{"n_layer": 16, "d_model": 512, "n_head": 8, "n_kv_head": 8, "head_dim": 64, "d_mlp": 1536, "vocab_size": 8192, "activation": "squared_relu", "norm": "rmsnorm", "norm_place": "pre", "norm_eps": 1e-05, "positions": "rope", "rope_base": 7020.0, "rope_fraction": 0.5, "qk_norm": true, "attn_scale": 0.125, "bias": "qkv", "tie_embeddings": "early", "parallel_block": false, "extras": ["local attention windows", "shifted keys", "gated attention", "value embeddings", "capped logits"], "init": "normal", "init_std_qkv": 0.0163, "init_std_o": 0.0, "init_std_up": 0.0163, "init_std_down": 0.0, "optimizer": "muon_variant", "lr": 0.0124, "weight_decay": 0.014, "lr_head": 0.0131, "grad_clip": 2.0, "warmup_steps": 144, "schedule": "wsd", "decay_fraction": 0.745, "decay_shape": "linear", "final_lr_fraction": 0.0, "batch_tokens": [131072, 262144], "seq_len": 2048, "doc_mask": true, "train_tokens": 1643000000, "steps": 8688, "dataset": "wikipedia_en"}
Each number is 500 + 50 x the weight over its row's rms, rounded and kept within 0 to 999. Layers, rows and columns count from 0. Numbers have three digits each. The size before them is the row's rms in percent of the matrix's.

# down: layer 7 MLP down (transposed), 1536x512, rms 0.0461, rows 765-817, columns 128-255
# up: layer 7 MLP up, 1536x512, rms 0.0799, rows 766-817, columns 128-255
down765 092:546498512506442511473538497459552439631463431464590519468587499531580552466468503467504437475456508433510436461419445422442439527553415434428458601501432449519548493557476467535403504460561516568491438550573436452524471440475557498540437495560530543504527504547498462564530390538481592455484433519532505496421416503465501443474507554504478493539339487541481553505545556550529570475463
up766 107:519536511519567465445537559471464569468487565519556468552497599568392522617522454505477473482437541474511486503447489529501480495503534550518496534524446518539489452424546556466525493454582518519490451470550474440483554482447456449523430568499432574528371557493441496467499545540524521442550517480536578472411494565486521414464534499523455501524586518532535552448559408472519428459589
down766 105:487593494483408449424419548535592583451436543530494461505459496472457497440517552479471534472478427485455360466462517560502429532504574466497583481509480499485514456430534548439417481430459533442515489435544503430509532590685559479496494457474559403486524617537544509561583512567535621430508638462424538529483491486532515580461453576560553508542547497471513581599469470506494477453452
up767 110:416410467499496538527518524509449493576464451528388581568521470509517437566429474520485485476441454507511449458551432553537502563473494523396524521458459482470481412511571535480392419517421592504557500439464482430486475453521587372549495563480528514559452521498596479461455541470498482562585482494463517596447548512520521492448524507539460513423608612437416557479579494492508455510481
down767 106:487457490486543525518513471477465472509440431459360569564458524518528435490445521426441511487549508446611476543523555579471511502501415446527522567496579520499442570467486537543485468512460392554492530523522549571457486466471601558486528475441581466556475483466491442436471550560537520531466587495396480554607564454525644516525556421538493515527534549463497478468425466427495566483530
up768 131:536500556498475446401478603537467503520436523547528525464513555471405411461472451417577437593468530382568455427559514450403508555532426559467496515558513538495443549549479421571548532531506538463502508434633480338595504505420595458414483543474513500469533571464491511569469468512451479562517556590485523553528549516519436471548518477551541519540496543453546489508515537411498454533555
down768 113:476538416469547515559479590525469563568466523522521554459472526467476574519558461500515480542511523474490524616556535513522469501480478471477474529401444485472422516429499525443455427501527475504555558505522536456525475531566562484493509443517527471497525474494574556539515530525588482525458576380529489563493471541527474548401384425452397451528569531532513438471474425387550521428641
up769 101:504519438585545499516507567548524375463563511530513602586577479465421593415524460525512425533512517405577540424414509588493475573507575503451440461494510505505515397515520549505510512482532622498430571449529423381518494512518502505458488528630550574461533459528411585626386533564457486524526464499527574478500495507462563518424414438462456524383541529486606497512569532532523455380426
down769 100:574532540447614473488445484461523544492513519516434433560463520528566545557562514444571510460614517544613573439483482587511511462550542505508488591529418584552461447482445499515554584453567489499461554522543477434482456570520432532565490555479645538488527584387609543582464457449426514476476504534470424459566490584475486499426593540491416465461549501539568416436492513508442379537526
up770 094:406495517408553544538500434526491501515477451500434526435502473467590499538494549571554551497501554523495514528514499594525433487483576540552519483420509431536486472445559611501548504449541475611453517516518481457503470552488401409519515520502536463650496466476447463469559576505443516494543501554544528454478556463511494372448549480493583457504494509479533508542513533509435546675484
down770 096:502537544481538558491549456541548508526549518521390443578506499434454493459559513521490459548532541518530465542462634445586531466557469469526529585589514452452564515561572535606517576425633485450480461547476436518576430445484495480567438519538460521552535456532462409570430494460538537526466539440572507502532503513560582447387479359465592466471525489513496559439388487542459568481570
up771 098:543484409567490425484385452616528551495443514476478453460487471592492504441469488537568577528516525532478499475551440500425482484579593546429522473476435509533434485407539606476482469513500500489605545476522489504596494513432467528433512410403515530541603506510581556533490470490548542511519545531559427450573503476435538545497492502480464484590569431491386474386589506462582475550596
down771 098:546554436507484524444418526634553577509402429494442448493557476579466508489423548534514481493486516407574444461535454522480534521518510501459492474423549403547364566421370544454528441549534491432509495519486479560615492427442568617528533392460517514497531396478474540489515513415549548519459491476530483450569505386470507554550560455485461496551443492473363492488534465520470498506515
up772 099:596483355462499421539537551554504482580542538568517508544460469526471576550416428460462486524472561491488513461553464624579520539458490409432495487497475446567412515457470514501464578372537484401559442525534501480478567504540536584481535516522405485440533513483501421448515439608562559472469544573517541480442509537516523422590494474454559460422476500585476370543397475511476562553575
down772 098:519527454513552521577494516544532544468404387568532575579481434525466507515470486519618474436480504416527430483536415517524565533604581532440485519518456465533452521463489456505391609504365541443504550559493473481436471479448517506633522530564492469440453534446591497481437459554478549517458607481485513479543471511504454505584443484493500480438455518466501451433482551438497564448517
up773 113:529501563432532528538491499480593585461574410461579520459523458480461469598479471493568437424574607489558535497575547579502457458536501547497400435494527476505554575509520404487594488522425380522537500535488498551532540495420467476507506466471507527499431527524527491532499553446462502447553453562498490456456487442524505439449600440457499455565568493463508545497547572432606520448416
down773 104:470606580499528423533518475493612492464526490518513446471464502528464474448470547589476451570508489545534541498484561456467522583542422511561432571464559453483473471453453454553515465511462457514461583484493487458437470454436619429518514550543502516518537517444476504483548524373505475550473525559509493520505475484504571483540437507579461417499426449467528439533429480488435543466484
up774 111:520543487451500470516489434523564448545444499570504461430453588507405488552521387525540525493344443479444484499507459444567515533528488489468454457482542445538500487518463516536444521528469557491492528403437440468493500380442452454521573534514424436427515556505563444543431595444569604507480484447447522530425532509452572516543526542434519372513496543465519434493453521544551473430487
down774 108:465428514545453508503521513471448497538501573522560563427483455405488537522528519500568551577491475579502499523466452613550426472585378482526527441596520481476473462484536543519537506520439523495504409555453405508406498478462554455439485515534539541452448570436598442435517468463562479502453512472402493410410478450539459498389517430591407518506598455476498569546462457630608495471490
up775 098:511478486477455540495475551479484484554552549540452477518485588548539505497585467498503501465505537482513513475526497363535536466493435488514534524460494463622529485500495564557584502496454532521501451495478486523523468452438425536495479397539407434542417478521418480464443620487427528432530550468469614451482530524493485503522477487423533364515481548452462532457599485458506484470495
down775 101:541532551500478527443466514556448575520503451447578555507427490511504429461454526503517535383439546514431556566519474484468552485558470439591575583559489536476542524520529555525449408478480513445542527492495461557490501411492484561467430519497517515409469543463472431455450544471497480506568518541511533522444451548512507434494541478422426474539478464450528493527480516494420554548585
up776 104:467461560440380556523489505618539480525479445438527502482496668538377546573524585579517401520581519507521481513431513512579372472507540590495470521521499438574482529526536402414524470509503502508470458472540492551449522565511486523414518437534456548535383497497514446466552483459502529490563542545522532435562574537487526475530507520532473528473409525543542451470446494537471432464578
down776 101:463451589501496551451471457510544527559471557495512493463451475486452497530613503528443461589577482567464464451609399536554528563530457460581436579529505520533409486431424444508523529596492527519532529557595469490451544585578488531610542480535516453556476493592613492519509514515554501532467498516506518534457520486403548431414473491454567405464537540496491523561526514441503414486551
up777 104:563507529435472454473533585552427482583521517529518521521526525540545606507551547478484570459555433434476453446554447489531509408531550498456512508540505554530451516455592556470500532557462393559469449465454534531555504577412529507511453489532531609413537550519528491420510555493554501496486476521590460431499416439581523519481488478451533467579474572504447582437539499457436481563477
down777 100:588469467435501469589476514468412521459601445468527445402394518528497507533540392488525410461504453436395418491524503505523551420536531472530516538461529518549483474461489482510500451509512514431516512596582456467487583442535561591491446558556430493527535572483591532559481461593434518449437484486565472439491538532474450568487580565460457476424495402547487460544429498524501513472467
up778 094:550442520455476358453479477513443507433487479602554473467472478537542485587497526428454342444539452571508549449498403410474527544563474480520590548542584540405448466521428519464480531527471500555552533568530541408523529550462509488496479533575534450402422486513534520430518515397503556480524509480411461531520434504533459508467432511579554590540561463479400547569496450492709418462554
down778 102:426524453536509517473532612505435515537448609484389585533527483550537534455505560594537410458468566506481484544475554476445538453555529420489510514499570513518466429473552477577505537543436586474429532512541577573481531430490524582583437482546406351500503589410450492587591537523554446512477489521573574490554568525493495448564447494532467484494564470464473448445455433450414569512470
up779 119:537446591502473440554532522468444492538454431527535499481515460565502451531492509553524374463464455459523502507499495395563480491492514505411594616471511547516513478498538517474470438396470557492539481510499488442463461627461548504524492547506520566506473441425512527562533528529394591406508586596476496472537487451483515470531492514524462557551380461509532602480501537623465606525526
down779 105:467516466386518405498564504481452459512492528584543601497525482508519506438512555508502511532507458413425518513509606436394458378444431461392546522535501492531433591484589540547568543600550505502522445516533592426437543546443584473516524544516502534565441493473406546570581442543516548515453455413482524529560454514499403474492532460478513585538450566566456516443418470552518594492425
up780 105:529475459558514549371474515512543425549591524495473509506642482437492425520456453524518433568457554512607601510492533531510525551525519453542424526546556493470624466489467614520559545504540598539560595465532522448517554489442401460547521549396476374506524502531465536510462478490473524565609595553460507512498465526416510484518473444514513393522496538497550517523513509541495431483515
down780 103:622433530527547502483522461431431596472522565555366499524444458438535519465506385486446548535517510505518468541418457470534353506428490469554469460519533434510527393447433565463534609523431567518511538559513405552501533480518558532400547499509531478388462518500469487510502534449463462518451460377436468478538555467454576535540451524501492466535514440518499493550661486490497502481506
up781 094:429556525522465498508485466462587496562412521401582468450501548500491434408432405498556454490520495508522400525504423464455459509546496522552554542529512523424470488469432521505421526473474463636532545452496498517530456483449497492455569622432528524447501487546444450497561469531606482580421492562496546451488507506432607488551424536558388448375450533447464388495571504538516506464476
down781 099:471549551488575477495597510468454511467451468581466513519553445531574551572522529472472553504492463529531460507489506468476530530482470478455448497550473511492424523511548505530586507592531483389534490515495442474481492523501490502525403450542446555505465476511526511446461619427517454499532498444485502573502432566504529544434621451465545522562534452494547604547482546431485489562452
up782 111:463585483411485516549475514538424569521458483457489556416450456522456463451450467510516490475443550532621471491485543568433403462511446431474477551489513565425520458500570528532532508539425525548476402614467454546459531573443526541485557517502521551620535481531573516454458489453492527546580503524524561336480455465550548545444541540496488461550451534572505598595564478470481504555491
down782 103:480572470464433526542532416500544474420570532478480521407511499520501459503510433464510475521505488564532525451505591528480489495479476455476678548533603505494456509529626644510456502556573500541471543568429401551577594547522522490498428513538528505589568517470545522517381596505485514566531420520583540530495478460499432522591589555509549600462480551428443558528578405528464470502467
up783 099:492447404388570463470492537578548416521390514556502552426462557413547498525478510545457513394473480560406467504572545509595494547491569597440487487544413481531369463473542645449482535515479541500508519442522444479505504509550533516530538474559531554472489484476415473468568440584481544539388517541474399534409518515375573455464510476492433383517483491493551459475559518579430509471563
down783 102:461487576561492445428443527486434447533526452494498501469524445517494467537617468473610588487464433483493451557444452501558463539568535552436499486437552488450481562512517481588457591578413586522474564463383394413505492485508623572424488547468499487560463568603532462531477481515555489487515494440610405453487510484462319487465409541489513503539512502557471485503516456474637462422486
up784 103:490465504545514482469577545374450539579507512481535450448411599427516625541449542487430477523491463507489455514588516452375555442507596557575529509479544587420557469541515502497499432401493502558467511541484481537508511487574571445341548484568497473443447542559442541398555464559591491470455514445533493465488391504421537467519509551450434495532492515417505556600514430481498566480453
down784 101:503625461510488512521516507459478380540584523566395525448482627466472413460448459337450582549455605474522534496378452470505455441534536621509469592485467548520501539493412480481496456464478512470465437527433474488539481494451457488474451577563529481522462534584508552528425551377542437572548480391487537517472504611551427527457515516432448486539536497575530505431464515518522629519531
up785 106:330455550531573455497504555496493475570480506567493541545546545501447508397392494443520563454426525522539509455381512484515527420498491446539517452530544486444514567461505488475484430517469499424429557496539427383515498474519461502474484479494485590489541474491525478509442471542469603536489483461435478516465522474444479422465536497471476507494481569472576510598465521518478502501493
down785 100:486440544462595448453572500482535529518527533490533558526523468459485515599479395536535606488479464402511465473471468492439511453575414313523557392554517448465555564371490545562419441453497451476486497579576432488465473428520442499469511542508441508574566602480539522485533493433583495430462485528473561528536516554526518406453443407498438561482499555425537483497568508443470553421457
up786 099:495530510518508472434402577560531581528515483467431559456616575413410443617523516461502470485532398572461501483443418535517408531494458571513525575555525519506529421443496473544538423436512565491432517472503444567522441458419549502506497493550465602443524455457491403533525468518457559496393534486399435469523662459492592500522467525450543421554523470448558529639545491547526561484531
down786 103:417482474466455429526458521569535482488441467446428475514393514491514496521428560484533520459471570531452515473547495543514573532521527518520511497350501477476443434415539461521547436537473503565474404533498524517464437561471489481539409461489547487484527571570548519430561551574428502414426524570542473467518534513589619485486486474537488448460513530405495543542517484477512559414444
up787 098:471600437533554525539447517462355442495586493552443479549500404533454575504450482453544432502547554514558471506508487464557433480566457553446541467358472450491466529457540499514532567488621531447445513533512501522570460448585441550374472486443456567505362508552469470507458463456436571478471398494552489559541509592485422538490537590457541521441512497506532441538529491533508559523470
down787 097:513559496446568580489581505512456510485412440518596480480496468490495478549460469495530502518458590466573501523467463513536553471447547591445563466415578462401500550542517518571439514428507446539515532500539472520483454545472585464522462484522459558424564484496496475493522613464503520451472384497553505512556564465510528563379551502467498384499560406489526481576503426530574507519460
up788 100:435566560411512441589448533482394385409521455527505428459521495479473542468458511535508448561541522467464444608505421537438549434478528410459543537516441403527444530528460532494522450560506489510478460481452516480470516522551602508505524597528379510480472514474486522510441523522519519528600527517419505445536443452444464375491519499485549506563510458508508466446470533530483493553569
down788 097:489561539560466564576451531526433375522505572510490483484558526464524472417494512532511494495485522460403467462484445530558545508446535422480527485470453607608399536527504506553655469595476492623477444475399464483550461520504490485570587511570435476519485519497499461530520517482468580498564551477374528469547491452526538459494461561474487593501589462454447438414560498456531600499578
up789 102:515507468558509398511590423532445576560540574502543410404586500391427553525475464500612474471434481565505559455572540585485541510552489518554561497407518480463505486535544515532492462534436389540538532488439561518462507514417600450450522486538504567494508495548469480470494518373551500469500487427531517527580539546424446582509444514499600405578514398551450479558506476487492457515541
down789 100:489554443643480509455497482465563512411461637459460504433513567467472501561408462499470520516419455666483539514552565445506458524519424576524514436516493519526564548538474447469517520564479405500465489622451553569499612503444562470460511436523504350459521494561372472497547498456584481428499517562500546480518489456481490558546508542518542478604524501604427512580494467489523559536567
up790 101:433538506539493503544481617469616462487524501507550428552511510417434566525487442419481542499481557480479548475451506591467558519456487477524500590527446524532381470471476508487438495390502472486562471515515426485461474482450546500525482520430523502473559446535561537544455529526409458509477570581515488478533512472442551461435522488373538454532557445439438521580476532467544538490501
down790 099:497488389483406528521519502498506531480553517522505452444530410494466438442550479473469506506560554409545486496465389513492585490545531492569430519533518459483542560532469519547538447496481550496550514554493410430499481464472551464479433490562497582541461565496528577461431497479528427539469572484546589522484560439523444436507568521475505500425507463467497460432475446499500624507513
up791 095:478399469526544464498484483504502586509605478504477529523608505510518567510624428514514546670495450552463574523426448463462547436536471486493453522493557499583498495526577556453564478448475461399571497554490482537462498491523522524587515518391553378559518534487509507453434515451600581478455512494539417415545532525537506447433528568532452465542497458465479537517475447528444510492480
down791 098:511463535450557546484517566522528505582526530600554398453519518558480412512530540428493508533517531487597557586477543534437482383530485453451535409508465438518483477458478457515496479431577439475392539466472481459519609524553569496502570562505512438535530464428379487495470588453506502573476531517523478476498470511440514560553479615409540473440559553514434453571494504612513504463507
up792 104:479529555463388564499509436470553408414483538581458460397565437524498482515477477510432552472383601420475559542491569651501495499496575470511482571489446475435429496552515482360446375514573422455485520566557481486585469507495502437543494563417599570493545492448515496486497473520482503511448546460491441502542502484488511530479525483500402495462412501494514563522461431589486531361533
down792 100:458564471501446533555528488474449490449528473597544548425492506499573514595512564421464563558510464395509490468471553437580518457577578511501554594518464492412514532476533380458570489571550442469562452436480548442509514470466526489555515539517465462556542477658587528534503508452545431553488426457456568551522509476485573430478581443490455606520442495485486461537424410491397512516425
up793 097:526603523508474529509443572417522625510468437573502533500523536534486510460518515461432496451474551483447539497502489505540582439570532533570533451531501541463517550413585517408476502503488530577416558433494518570599345435496450517522411486609494532467374429517456494555587450439500577477523592467512536497554522542478448580453431484457437422407496546519544427497374529514537510468488
down793 101:519527454532535439510461569483575566443515560550485532450516529482493472493597484537656489488588538442500495511517533540510521478469585515429486581487456559506499623382473523668456498548484587569544614531462426543467429474539465438465483400458491519464537401560452495537493537585462452460597461465535433560475520431519491575437536435420467494471541520501552538441562509529505490479573
up794 104:500428511513414472483531505535449525543501492512527531526545527562554527519431540521504549511497529600507477485464500586452604500545563434516477522500439557501471505506430488509498495383536484565487564533485601492462476514388585389508596609522431464523433476496528437474548457535434510536426524504405466539471461438510585483568505570498547402523494581459536575569495400574573514504525
down794 100:485579498603414558516440447494535444471403610455530542435545537504463536559451543419530569435506491452449426617460500541399532453553480556491510527453511567488419463501438461524495513470494503494505473520495510579566522590505468478453417505510440512529500460471498508461547515524576458451519488537498443414597556469435534454549523564406462593477469469475561481518505467514490524528537
up795 103:498408494477526519497469507469506493461501560414494555554482481605431532576524459484514504577447489495586462536450477623535508523494477529554517462425540501490463452475455486517521524588492433542476555553459499512503444514520453581578537486434493424591509599506493528517458522571480497460466583413478449497472508492492441428477564610469483546546557482511603564476574500372544503470462
down795 098:529436513532558515456517515471507376499529476403510520553415553591515530486366519478448555432423430515501557558521412553481486487435519494511507446482541462504498446556441542423549478543535445444486534517539505457513514508522488510536517516504411526581538522503524555441459528553481522525468486537492416524515455493476423548471570623504536499520551531494560557544576469596488422500455
up796 098:489442515563502537479368422523466533540443465440518541483465525590500408486417490509471404423479470602466548542550418540492465529411491480460455455539452499500547411450545510522504458457525444584496536490525568482551560562477454622334527477551574517482386488557524510537412453501482571498416484487510468457510481494525422541481480583496414414472505510529511505501436548496566411544522
down796 098:519494505373507476528518387560534489481532556592507484543511601429513469524533501525518539517552533478510570498503468496462468389487530509502499554546440502445493545548526440545498510477463615512500530425446480525507515487450542418527480575567592502498547630524466524608478518508450407487491453594478565501513584507482520540466605578452541535525498455566536463580579554497459609395610
up797 112:568563508579502521537529522576537493601499532424387538548543529392485519541518497482500463544539486486463455519570535514556494468608440536451453443485459451534499516572570514495533459457422400606414496396557423487435494481454570533556529518493462574562427508508472567523405537481527550365535516558578568494520478475581544448531514486491493467490562591522406577429463462506477399383471
down797 108:521511466505553501455492529536470479471542488514478582579500582536551467486529563449483539546413524451486506530513509544477449421517397478473512444430419470457487529517560519595520435550473351410510523557585493593480489564498540552507523450395412533572413452501502523545461493483518370439448548522554581500569541476448538550517535500409522549409540489558511386544463499482483538511469
up798 096:562523514513456574583548541501574587514472505458520563500531461482474518572503438477475505506519478441582434537481573468447571510490462571544448456577468544446553520506444540533543526480510408516561477492488555528511474582453408494513508420613384499561526508417490469562534464579546534447513476506489501461460517623639567591432515482426478404524570432601564554506478491490414480466530
down798 096:399539427510518500504515503536444435534493484504544601578566550490448420491492520462545520563558483553528496497551452558421524418510463510549543535411403376513442499399504439509600618616582442515505501568549536543537545496482362552584461441443497532519475562379517473620500547507562522513529441500475522502519495537513567507493492492517518412475506429579512496450507431588463418490469
up799 104:479433470459550423559473521435413502569506433561412607548497504454523617530509497493638593411492501558447459484614502520424552444525468467501459413540534495541524508515470550511492528506553578562527429493517526407520508448496502544534504565503526504508532496550525436511538496401561490545465477526549561451549497600468548459523529592569395487528479531482462530440625489414427594501461
down799 102:585500502483440488482566492509531437471530489531520418525549425448471518544525473553501457488466504450485560509400557572489535492430582484527435582471455505449546388505509415530508540479557468479537528522426550498469506541534576524479510466482458524441493380550452449628471485518609515439404516501424523519539538494512440640440493642518466489493490489510463456583543471514548503515494
up800 087:514530448473540499531574484511417456484497539466632494544560535423417525542509519470554441536517519451496582469455515436541437408434527466508523526489523541395430453535489451578500474520541559501634487601584589530517436439487442491545594594478473570464579440472497460464467476526526510472489465515588603493516501432542564508470513562443498442443510477496478499450502529569538482484490
down800 090:590528568466513551625563401459497438504452513487577471513578513456439488496538532431479566538458422468487492513507559434449446537516555567561524493454495518487531551436441503529488520485560335522489559552577523526544451472461440474541548469524476454521488505458522488537486554478432483387473497592496521514525493530606544523511454537514442445450490468453522546570570507580578525457475
up801 097:509425442471499526502430527573548586557516475486463539442445526565582483507477436601446459412400481544493434561543469460456466536515409543424539496553543543542481555446552540468509498519454579509532490514522449580514481471484469503512627552469479477504519481521557557567422465488390576581496597508561504474457561508487539570437562474440505432510389469448513506493531462542349520484517
down801 096:461446487534598520460523496448445570540594551487564540550617426491526432521463512396498532550446451577450515579448482524542502425564394416374481427524628439490553486524434535491520489544515555512493460566493469502490452481471605575554499530497386535452517486529527454640513509520572374515437410496463438468496460480449487539520482478564465566492531451469510540574438453486523512423568
up802 100:551528513542430425542512508523568501498511622556455481539548447440483412440545446448525565475559479417549453554489542573448481515588523453464547403516479442470538484604520520572520535566609585462451552441498479509469505447487445504525478543458493561533502452500473431489512445516512529541479458518450474517430513605479475443479469515555521537477522512527459458523550567440563483467536
down802 100:446509481546517559571502590565461492464579532457564442421494597561496530439453492460376518427508496529532530524445499476485575459557534522527521518493541455448549483560498528464575435416502447510470504603450599498555475490533471545504467416479480526484473550432455435473518484472553487527428538472449507488565552474556440586522446537421530513635577516509556444454602557524532424558501
up803 097:487457544512465435369498427530385600545614487492476478488493423466468513460441394487449448580428462389551532571467493518477517459512494595471505452475433522535494526522501574528520537512463446498517537405447471599396401507586514475451453609479523458472481469461578477530518444512503481474583451549525498529400618462451514492508527475519539519519466601556471517527556486455480411477476
down803 100:536458520461481510579549450568506520559437446568443479569457531503476500501452519532595519469537547479590474492645536485534522573467451538456492534524521577548518501433484529504499483433484504407589531416596562486449614538486525534461494548451492464463479489503602510450468543505473464540541533415488592497419543490482498500513471543454585484544483563502470482509526478451519452472463
up804 105:520441580592461503513560409531516597551529470556523461570512560445487471480487519519540505510566429413462578497475559517498490623496481557557479438496505487438506518571434578415478403482541481484445593573535502488554542488455530382447531564477501574563425522559465513473397508503580540471509577415470493545512485484570472505427416564482572499521526492589514520526513530504503550449593
down804 098:401390591497471487505492473526458496409499391463463501472447564464603559496515533544523608516499532447473517489566508430485576552421467450518453569524484597441537586475496480482609523501490482478518502552446497454518568458481543446470434451487521449524497474459445555457474541507525448451483491453510593497544466454491402526519483475457505482486608612547520481541530603402504483460517
up805 104:532493539471429449544534508526512425428562534473468446421479465567472519490511422479470544516498491527461505489606391580586514520537427485462522438536497427417503527542512477487520463513434428507472539443602621510497561348566482530448527464567515480588515497524572560474496478581535519519500537461457537505513481492503473538406442553514555525494453561514494516488452501455473511473441
down805 098:427519518484479509547515483419515503580512482551566465505528464477542556515581457506527447541568531424481465458452482512570503582402436506409440587510583518567577520563428395525428494472450510463562521639369482438518538454451550487586508413552473564499536535544515512519488506553498472517631585527637464451409481525551509494488533563445525456546534414465559427531537533549593588513480
up806 108:483598453608480498479560538528500483452521380514462522553438526602477439498521489468600548518490568494555468539449468487456475532535535523398422513469609369505420499432549419556524515501516545456495485531440491553499543523439516452534499480483512527522582473577495551454544461489469460409484520564478492446477494551473468429481435481489482440486474431512475576447454480527527510453562
down806 098:580534458469530500495546536495490549527523489519528515502561448562505512523434540601585443517436551488536529390469479581479463569508441503540606472516449469476485519499541462669406499565506505542543464514484483529551444473529493480491479533511587454578473494503519549459530545538500447434542436477463514482467486425479459471486475536505491544498527506530453546411522465566540434569467
up807 080:483442470505446494395482496532518481485457546530485424379561460483520456522388482423426540460456511491398596567460459499465422520577554496569499464478421501437492511600474475419528539504590510526459473506446561437513456536551462535482476527535488460476425561472492526415549451476531421449433516538451525473400542560454540522509521457500504486435506471492451389494504518514467496448504
down807 090:445485491470596544521458528480482642502552387487507561531512500532444599487594418468506489504581499515508492532561498482457569439452431419539513509417504562445466444544519426559483438496439466479475592456465556578519435523443467408481471533478464497558633488500555535550503518513492524555488457498516525559540500433422468455527532456617476480471542460602511586526506520583497479539561
up808 104:585513534474547512482556499457479438535551529429457418568459521543501407459539513519498482541543450471561534387575502442532477483490517526507470551506548476542514542493517428469486362393510451451579417472402471484617511459491494467515480531617393420382449528447490541485454425553443481387563544562476525502465498552496501478550410496533532472536580470510391437517580472474471567468572
down808 102:526538513489465520537618515427566593505514506482576500528476471484487441434483522445534496531445483520496457590524552525577435549562447526561580535474570557443514466500545500518629612540503498545562479478474551560429488542507493566410445460472455410489598513457442549480513464579534480415473581557455499490542535537483467422530590500559457471598503396543517497614582440433479505538503
up809 099:573521559512565493513582493546487485462487451450510548482547571495500455555503507437461459508555446510464447518581468674666403513500478500523454451414480448495514484482429564470526473533513492554473478466551542558479604469549470562435459619488534482445547499439438497489496482475498527505481553490505455446539499454363584459436504561415441607517439488588422449465480621509539412515504
down809 097:559514571504468598480547509488477517518489542509554523501510569503467464511593505540509428545544459548555555561463570439555442511453512430500517430484494532538457590434562550487496489535500529503530449536498519499469539433497472528476484550489491404419504542546461446448559526523489474551541458512540521552550473474502476486514482443465613494495539486549484425433613568531556466590488
up810 098:472471494495563495475499495501497541523430498432485499563446477434477509548494474531538513519495531475471490516599499473451498483480474444456449453575595492414451485453440515554451544505549542580545467534544573473512509479473513477498462491551510460535472540572506508477483466469412538501416441510566610442616479512531435592463491396470453481359566466448579503522569532466515398547537
down810 096:586526463492448523482591465540564487487488539373580491555568481452548394525441509547459533491556535460580551501574561582548534469443595440485533532608553504415562447444537567487588507558582443497528581525512479497475480473483521538513569459417571560462551461562537520416393388492533558540436423532527526481426432487484504582457515549501480505481430544435568510563435425489540517476439
up811 103:466473565481459546465527495558605519475415548520430508496541525513522517453530554511519433474568544416513525463588612414442534531500491455565472464501518493397474440486567523533508587506438530506580440533509491515495481617386509500463478485481486484469548573563525511369519525487490544578554553339519486443413551498543430584553641480585504492543506505514470522488497552487487520518462
down811 102:547600649480377491514569512565539396563498477523478460439572452510492463461553514437495542497503512441615485386503596525458572469572522511515592437392463483458459455534471428576489417510461447483473486503550406470574565536438570464570453485469447543460509469515510510544503464463505501550531514363458499455473455451489502506522393456495467443516600513456574436463532481411463565525435
up812 109:397400475427438385519456532520526545474400489584547482474484497624499464506453438516512502574462550490554524570554505531543460483552535510468498478494488508446535487510508466506599440456578453553454545510580458418413593511497566410470523483519533354461556461498477469485506483507489479507505462477539437489520523597506474427450532564591429470548513547485559507469521545421448534486428
down812 105:570589455520465511429499543528517508470556537514471514399515550525390483478502515437473476516560597491496440464470503445441518462508507492560570509593428482487573534504522549496520550588576448520412480477517517415331473475454499474492457574559525456522577489550451410507523564489538439509546540512576504549617495604402541461523464468498454422425491576525594551547428430562507501538393
up813 101:480464447497486451538413492399490406470450490455439549512593542483500506525475472440591505532529548465443494513423509516488407500442496467547499495517530393475485466561570482501503541477557583454544380552508500454552474567487468502443536485450427524432503421463430533469564539506491495502543457486397528447555507535503492514599534549497456525390433478533478484458621532499397482467518
down813 093:513446513515466489561597516482482584539486490532516413576504486492502545480556451548538454521582458451572496519473529501495490554537427505418452533471493501494551481477491499530499532494417459591532493562450483450507432551494579474551527487488496526460421494627459522592527518484495457540494520459501584477528482470509522544472453468553450524449513621518377498500508463508541505481491
up814 090:452518403580494468487541536614482511456618516489562465513464477637513557493556517437563530525476515461586433541540451576485444431508481443476508518453456522577492589494487395519455517492467513549473529494507496552611427454491491508477477509514528510491534500496459536423539418430473582523578539538380489486448562504540426491416469498559518546454488551563549554559460540527475543502504
down814 097:528537459481511455550449508577484500515457577451451448472463509534577573533479478490507445444471531526507495470504521403509510607499572455503468377497493547451523486491494527470482535492519462460545483459343423433522577430497442506513532572484558448478445531607513426453480514572489477439437471616509428467459521572417502467420515516497473342540443436451401547474575406488509455530489
up815 091:608486528459568471465549517406447410550534513519507499536475457437444523437501500474560418481540496513498542528546582463437629510474570478509545556469532473502566543511470502487450526417476561475525570501494611516535499532544486475575591435535545489520566631491476565509534480510413477424558544571475535439429457506517569484545531528486490534534622495477495546526544553418535520511513
down815 097:487525430559468416526423484517490546515547480430491493560550496542535445476481479471479459498546532463473530508570480514506478499540394514435463462537371453495605444512510530502568491507470477533551496499466490386567584465487483555432506481629519502436452388489514517500560525532500522470488503543502513404489440561587496476515488532536452531582521467607454582548532506482565457534526
up816 095:580382460469514496511486520436538505518509544568568606438504552527475546582605464487510409460540467515526582575389513527527525438598539530480449377444479534482386488524449577458562456474497456459460581578467504532535469471526431464530543475527434584510514476529485424555531464490513532493529463563579533497535540538500524502542484498515583482517550591482471553474632558478553417541509
down816 095:449475555593520430579505572458509511463482474609512534460540466536440524528436518542470467470487507500516511517524467431421483442483490582567490337525541621463517546553384445512440573578555534464589485538460447542474516444552431539495505394438535409490572386527489395444584555435442465498458469401575455531517509539425495525568536526494539492473413578598520521467510599484615546526499
up817 097:470471526468422518519566490461555520442445535430537456578457512465540514434504495551556510424481450470396578474483554495412491495468573575492522444491537338508507502532481502440566453502536455447504470466467534485503446548475572494441600543449526480508447515547534430492497510453482468522578566436484440511484434419517505491555482608528514450453460556463391494441592459509420520647533
down817 099:541485507537493441393569473474544493546532414537423596536420529518417547485466522405516494522456491484542493536516493454490543442508584606550476473484556523478473507508524506453462483454555502416568490424491433421483462519494480530514454470635512366458483525477526501420499405538392522532462520467482547367528514403490536458574505578498434375417553535489561507484467495461416485521590